Weights of a small transformer language model: biases.
Each number is 200 + 20 x the weight over its row's rms, rounded and kept within 0 to 999. Layers, rows and columns count from 0. The size before them is the row's rms in percent of the matrix's.

# v: layer 2 attention value, 128x128, rms 0.139, rows 113-125, columns 0-127
# o: layer 2 attention output (transposed), 128x128, rms 0.0908, rows 113-124, columns 0-127
v113,090,234,164,192,195,223,210,205,202,178,215,185,186,172,217,178,200,190,216,204,198,177,201,191,207,167,213,168,190,202,187,180,187,223,190,187,195,215,172,219,206,186,208,234,209,186,213,195,200,221,241,167,205,256,189,189,171,216,183,201,210,197,172,218,198,210,203,206,181,188,189,186,213,170,206,220,181,176,220,231,207,201,204,186,187,182,215,199,192,210,199,220,217,172,240,203,194,228,202,214,212,236,150,211,243,201,223,262,162,209,215,211,221,179,192,212,201,195,213,182,226,155,191,196,173,207,194,193,219
o113,099,219,211,205,203,155,177,220,177,174,207,217,189,181,228,244,234,196,217,206,231,236,203,209,198,225,217,211,238,202,203,192,184,198,183,243,207,203,217,238,196,208,192,234,235,219,192,210,196,184,183,225,196,204,183,212,224,175,167,211,205,192,201,218,211,201,167,184,206,197,186,204,223,203,237,196,197,203,199,178,198,205,207,202,203,224,239,196,215,201,218,180,166,197,183,226,197,181,157,178,217,230,194,202,177,189,207,193,216,210,158,221,233,170,187,184,202,212,197,146,196,219,163,197,195,196,171,205,193
v114,083,206,201,209,210,210,216,214,198,207,199,204,192,233,179,228,213,223,166,199,229,200,231,166,167,224,220,196,181,188,160,192,184,213,237,186,193,204,200,219,198,225,190,226,183,198,201,192,221,170,217,160,180,199,213,255,200,186,210,248,159,198,209,195,208,233,215,200,221,162,223,198,196,242,198,165,186,223,193,185,217,147,235,210,203,222,208,192,167,201,208,157,183,224,209,196,178,201,213,206,208,209,203,182,185,189,223,224,217,207,201,178,217,202,201,182,184,196,185,191,177,199,227,178,213,202,201,193,204
o114,091,208,208,184,219,196,183,182,170,229,203,191,179,182,184,185,193,175,201,199,190,210,184,205,165,220,208,198,179,220,218,171,202,236,190,177,178,202,226,202,204,173,227,180,224,191,208,181,185,177,227,180,211,229,185,181,230,209,185,176,202,216,189,201,169,167,209,260,177,175,174,217,191,146,198,172,201,200,217,184,214,225,176,210,180,194,214,199,223,206,161,222,209,231,177,187,185,188,208,188,217,183,200,200,240,226,203,189,202,168,160,161,193,206,202,191,217,197,195,221,180,177,227,203,205,176,223,192,198
v115,076,213,172,194,231,180,242,214,178,215,192,177,198,208,189,213,190,197,209,227,200,208,226,169,213,161,220,188,211,211,231,215,178,178,224,173,195,219,203,219,214,233,225,222,233,179,207,233,193,210,188,188,195,233,198,210,201,194,190,212,207,195,196,229,211,212,227,190,149,177,195,205,181,199,176,194,226,208,170,203,183,238,234,219,221,213,225,217,196,187,221,186,194,201,198,221,236,204,205,185,241,208,186,202,205,220,167,229,195,196,180,211,201,219,199,238,194,218,240,202,180,195,178,229,217,156,168,204,198
o115,090,189,182,209,238,192,193,199,183,162,168,189,188,215,205,166,215,195,199,187,177,218,181,231,205,228,222,180,214,207,155,183,195,175,193,214,216,193,225,167,211,206,180,192,182,183,198,200,211,212,180,195,207,207,223,208,186,201,204,185,202,182,202,191,176,192,213,218,192,170,158,197,243,174,182,189,180,201,150,221,197,198,215,208,184,238,207,186,229,185,231,244,186,195,154,235,228,187,204,214,237,214,185,190,196,206,213,241,187,197,210,175,200,164,191,186,206,204,175,213,194,167,187,222,213,216,201,198,165
v116,080,199,203,202,195,199,188,199,213,209,199,192,180,218,188,198,177,208,224,226,198,175,230,229,215,168,205,178,176,235,186,195,162,210,172,203,196,252,196,189,177,180,195,231,228,197,171,207,230,226,218,182,226,204,232,200,231,190,207,187,221,208,232,181,196,180,198,196,208,219,199,197,224,186,195,220,200,167,194,185,171,196,188,201,250,214,178,252,187,205,192,189,205,179,175,180,209,234,161,210,198,221,216,233,226,237,217,192,200,223,189,187,200,184,179,212,196,192,223,237,204,202,173,213,177,169,187,218,187
o116,086,194,196,204,245,193,194,185,167,162,184,197,172,232,208,205,204,193,204,234,181,229,177,195,204,192,192,210,211,170,228,238,210,209,207,211,247,222,204,196,237,228,217,201,197,199,185,189,236,197,191,183,201,208,149,222,196,198,168,207,214,209,208,200,233,220,195,207,199,195,185,222,180,191,190,230,192,226,198,238,219,164,239,187,197,175,205,186,203,204,233,189,233,230,221,198,195,209,189,211,209,180,212,206,191,170,154,196,209,215,211,169,199,173,195,195,209,200,156,177,227,208,209,194,226,203,222,226,194
v117,087,187,197,214,171,255,196,224,175,213,196,193,209,203,215,209,207,199,207,157,209,208,207,198,181,186,203,183,194,181,187,197,214,211,192,246,185,218,212,226,159,215,246,225,228,195,198,195,213,180,192,186,184,222,198,230,224,238,170,171,172,204,168,222,185,211,209,232,161,158,191,215,226,201,207,217,223,205,176,210,186,192,174,182,181,205,188,165,195,192,191,181,185,211,185,210,190,210,203,211,198,226,224,205,171,180,201,196,206,202,186,173,215,170,204,211,184,217,191,158,167,218,180,163,172,206,183,201,218
o117,099,180,219,207,200,221,218,192,195,225,214,191,196,193,195,206,203,151,194,208,215,212,206,206,179,230,221,174,180,216,195,190,155,189,203,202,177,222,190,182,224,193,193,208,213,190,181,214,214,193,190,207,205,216,214,224,211,168,157,183,215,204,203,207,218,185,235,218,187,202,182,254,192,208,217,176,190,224,196,173,205,171,214,194,214,257,178,255,170,195,160,207,172,229,200,176,186,158,173,213,202,162,213,164,229,215,208,196,185,205,209,218,219,205,212,211,224,173,202,207,188,207,210,203,186,202,213,187,169
v118,100,194,182,182,198,160,210,242,224,202,200,177,222,198,206,266,167,218,184,226,223,184,189,201,211,177,167,169,215,224,175,166,186,189,204,221,211,192,189,193,179,195,202,204,208,228,218,204,181,198,217,196,207,202,195,207,206,199,165,202,217,139,203,176,214,216,223,211,234,167,220,206,195,158,153,199,207,183,182,216,199,217,209,194,195,182,217,188,201,182,197,200,183,194,203,171,206,203,213,194,199,188,214,216,199,238,206,243,214,202,194,231,191,179,195,226,215,172,184,242,196,189,166,210,212,219,207,206,208
o118,107,229,175,183,216,230,201,205,201,142,212,222,208,210,191,200,233,202,183,206,201,191,220,179,192,195,175,190,174,167,222,203,220,212,209,230,169,202,243,225,188,204,189,186,184,201,179,193,202,235,191,217,199,185,182,205,213,171,197,205,177,244,208,157,157,214,224,162,254,199,187,184,194,184,219,205,189,183,226,215,215,217,230,232,187,241,172,201,203,170,175,205,198,185,191,199,189,195,215,206,210,186,174,221,199,185,207,185,208,186,195,178,214,218,195,173,234,223,201,193,209,207,208,196,208,187,157,209,196
v119,078,223,174,203,225,180,206,180,164,222,207,180,212,224,207,194,200,182,222,208,227,197,202,150,203,213,185,255,174,240,196,220,237,196,199,163,211,238,169,212,184,198,176,175,223,190,213,195,238,208,199,223,205,213,218,197,212,167,234,176,177,199,186,196,187,192,180,183,196,201,205,188,205,210,219,202,220,164,171,196,169,191,186,196,184,220,220,194,196,180,200,218,182,195,221,195,208,233,196,207,166,176,198,183,205,208,177,191,222,221,199,190,189,226,190,229,176,235,231,170,156,219,204,206,195,204,192,218,211
o119,083,151,226,224,184,197,212,189,195,179,167,187,206,200,192,213,233,216,197,203,165,210,191,222,232,180,222,189,193,178,208,202,207,158,224,161,231,200,219,201,166,189,205,218,203,182,204,217,197,199,206,170,199,211,182,204,197,156,193,172,229,199,209,198,185,163,227,236,168,204,192,235,186,222,204,201,216,197,189,204,176,240,242,207,165,167,168,177,173,178,206,222,200,210,194,166,192,212,198,195,206,202,193,217,171,187,206,188,158,209,191,204,220,181,185,194,202,198,183,212,156,172,213,187,192,215,200,192,195
v120,082,228,207,196,170,166,234,211,247,195,183,201,192,193,240,222,178,209,215,224,172,210,233,211,187,183,182,211,202,207,196,209,205,165,192,196,206,191,213,199,199,218,206,212,206,232,200,185,195,221,180,224,228,214,206,191,162,199,191,201,209,201,164,230,216,195,196,187,203,181,189,203,214,197,232,197,254,188,231,164,214,210,189,178,196,194,157,172,222,210,195,219,180,199,210,162,223,206,182,152,211,210,190,203,177,177,193,215,203,194,214,169,200,204,193,181,207,219,184,223,189,177,164,158,176,181,233,211,223
o120,090,215,186,192,200,197,193,186,174,176,256,153,250,218,217,171,207,223,224,152,182,208,214,212,216,180,202,159,225,209,222,188,190,217,220,223,211,186,212,205,219,213,187,204,183,180,188,222,218,196,203,223,229,188,186,196,177,211,197,225,189,172,179,221,225,177,202,197,175,198,209,200,224,203,174,176,208,217,183,179,167,188,216,239,216,211,172,200,199,201,210,208,217,194,194,161,185,201,179,204,187,195,196,173,192,215,230,138,186,173,214,163,200,213,224,182,195,215,180,219,190,210,208,209,209,199,181,188,198
v121,087,215,213,183,203,235,187,182,176,225,195,194,221,232,186,232,193,215,179,196,191,194,172,214,234,222,229,213,194,206,191,169,227,229,208,219,187,204,187,242,182,225,213,249,214,172,160,207,183,193,193,207,228,186,176,198,191,203,206,231,180,225,170,222,196,193,229,166,184,180,184,203,207,207,188,213,222,251,246,167,211,203,199,188,202,214,196,216,217,180,216,191,210,213,218,177,216,158,187,200,192,192,205,246,209,211,196,212,179,242,214,226,206,208,192,191,215,185,188,214,210,166,188,212,203,199,212,188,191
o121,095,209,185,209,228,207,188,183,176,239,176,185,211,211,184,178,205,176,186,201,198,225,172,151,179,229,198,221,244,208,218,189,182,218,193,209,177,168,233,228,217,206,187,223,233,158,213,205,157,236,231,195,188,239,195,208,190,208,187,199,174,175,186,194,216,219,189,182,194,202,189,220,215,197,180,196,209,247,184,213,212,220,225,203,209,219,187,209,198,222,203,212,167,246,189,200,166,233,214,210,153,222,204,199,185,182,167,190,185,190,192,198,185,193,208,201,201,200,214,201,195,218,181,228,199,191,214,220,200
v122,088,194,200,183,211,201,196,191,164,179,252,190,194,217,213,194,179,165,237,183,204,222,205,188,176,192,187,171,220,212,225,214,185,217,216,187,196,194,180,209,195,192,190,184,209,161,219,242,205,213,178,190,205,222,206,188,199,183,212,178,173,197,199,186,217,186,208,218,190,193,211,235,167,192,154,190,212,230,202,170,194,192,210,248,198,228,195,213,230,200,212,202,199,185,181,215,180,204,186,233,173,221,210,220,187,201,178,184,196,175,205,186,244,173,209,196,184,179,178,200,146,206,227,156,219,203,217,182,227
o122,095,207,211,208,181,233,194,218,168,234,181,190,219,167,229,218,191,187,171,179,175,188,209,229,225,212,208,202,216,167,162,173,217,197,178,186,216,188,211,203,204,154,195,210,220,191,225,163,208,185,192,194,180,220,198,175,193,219,211,214,222,218,190,203,202,195,242,236,191,191,206,187,205,194,221,216,174,196,226,220,232,176,205,187,199,174,196,225,211,197,187,204,196,197,225,254,210,175,180,167,183,209,240,199,161,192,234,220,162,209,185,202,195,181,204,179,224,186,226,204,203,193,205,190,203,208,157,206,191
v123,089,205,203,215,212,185,205,198,206,171,160,254,192,203,170,194,239,224,206,209,209,197,189,187,230,197,206,171,176,216,187,198,198,182,203,176,182,192,204,195,217,210,184,163,186,180,157,174,193,221,201,170,218,218,230,157,207,194,204,209,225,192,218,175,215,192,134,175,189,201,178,191,228,214,196,209,174,220,184,218,183,217,195,214,180,196,226,210,215,223,235,214,210,187,201,231,171,205,200,207,220,204,193,203,217,192,212,187,229,216,199,202,231,256,205,227,164,210,183,209,190,184,201,214,225,214,215,192,221
o123,099,197,210,186,199,147,195,195,235,215,198,146,189,165,206,217,176,198,216,205,195,212,210,213,230,172,196,201,204,194,224,175,217,194,210,207,216,190,189,207,163,222,185,220,224,203,209,163,197,192,212,171,179,200,192,208,219,197,196,190,215,165,174,189,237,245,183,214,248,217,167,194,202,192,170,192,180,171,170,181,219,205,212,188,177,151,197,174,187,195,205,219,181,196,166,201,219,172,193,224,216,211,207,194,198,192,192,229,213,214,239,196,180,207,201,207,192,207,178,227,225,177,214,214,167,193,186,216,183
v124,085,212,182,196,172,199,186,214,231,235,220,184,204,199,183,218,237,237,191,198,173,196,227,216,175,197,208,205,184,181,203,214,239,205,234,199,211,219,196,197,168,183,231,212,216,205,216,211,196,182,210,173,220,205,193,195,198,183,201,186,199,191,202,198,253,232,196,183,208,195,226,253,186,189,193,174,201,187,188,138,230,201,208,179,176,228,206,230,176,225,218,179,202,203,206,217,195,209,172,207,214,206,232,160,190,203,213,185,202,205,214,188,190,228,206,190,238,211,184,214,184,184,221,236,184,155,197,190,188
o124,092,218,180,168,221,190,171,196,211,195,189,191,203,210,209,170,207,185,175,179,215,226,203,200,211,189,223,218,189,215,215,228,188,193,217,194,170,235,172,216,203,204,239,157,166,207,224,179,215,193,207,193,179,243,178,251,197,231,204,185,205,169,184,222,201,189,213,220,169,189,160,155,196,219,207,209,193,220,180,193,204,194,203,177,219,205,179,228,236,170,193,180,210,206,192,149,185,209,205,218,202,204,205,186,175,238,212,200,199,216,211,181,152,206,191,206,183,204,214,207,182,207,232,218,226,203,191,211,188
v125,085,187,190,195,188,209,184,200,204,227,150,218,182,172,230,154,203,224,184,172,193,181,170,228,228,217,189,215,193,200,200,188,227,188,188,178,185,192,211,194,167,184,186,176,201,197,188,164,216,210,166,195,162,209,216,207,212,233,195,214,235,200,185,224,186,167,217,214,189,194,213,198,213,210,212,196,187,190,191,222,204,208,187,203,192,184,186,179,205,179,203,237,196,242,197,201,201,195,214,179,205,174,191,176,241,187,228,213,215,183,186,210,216,199,209,195,223,155,250,171,223,166,178,192,156,190,202,182,214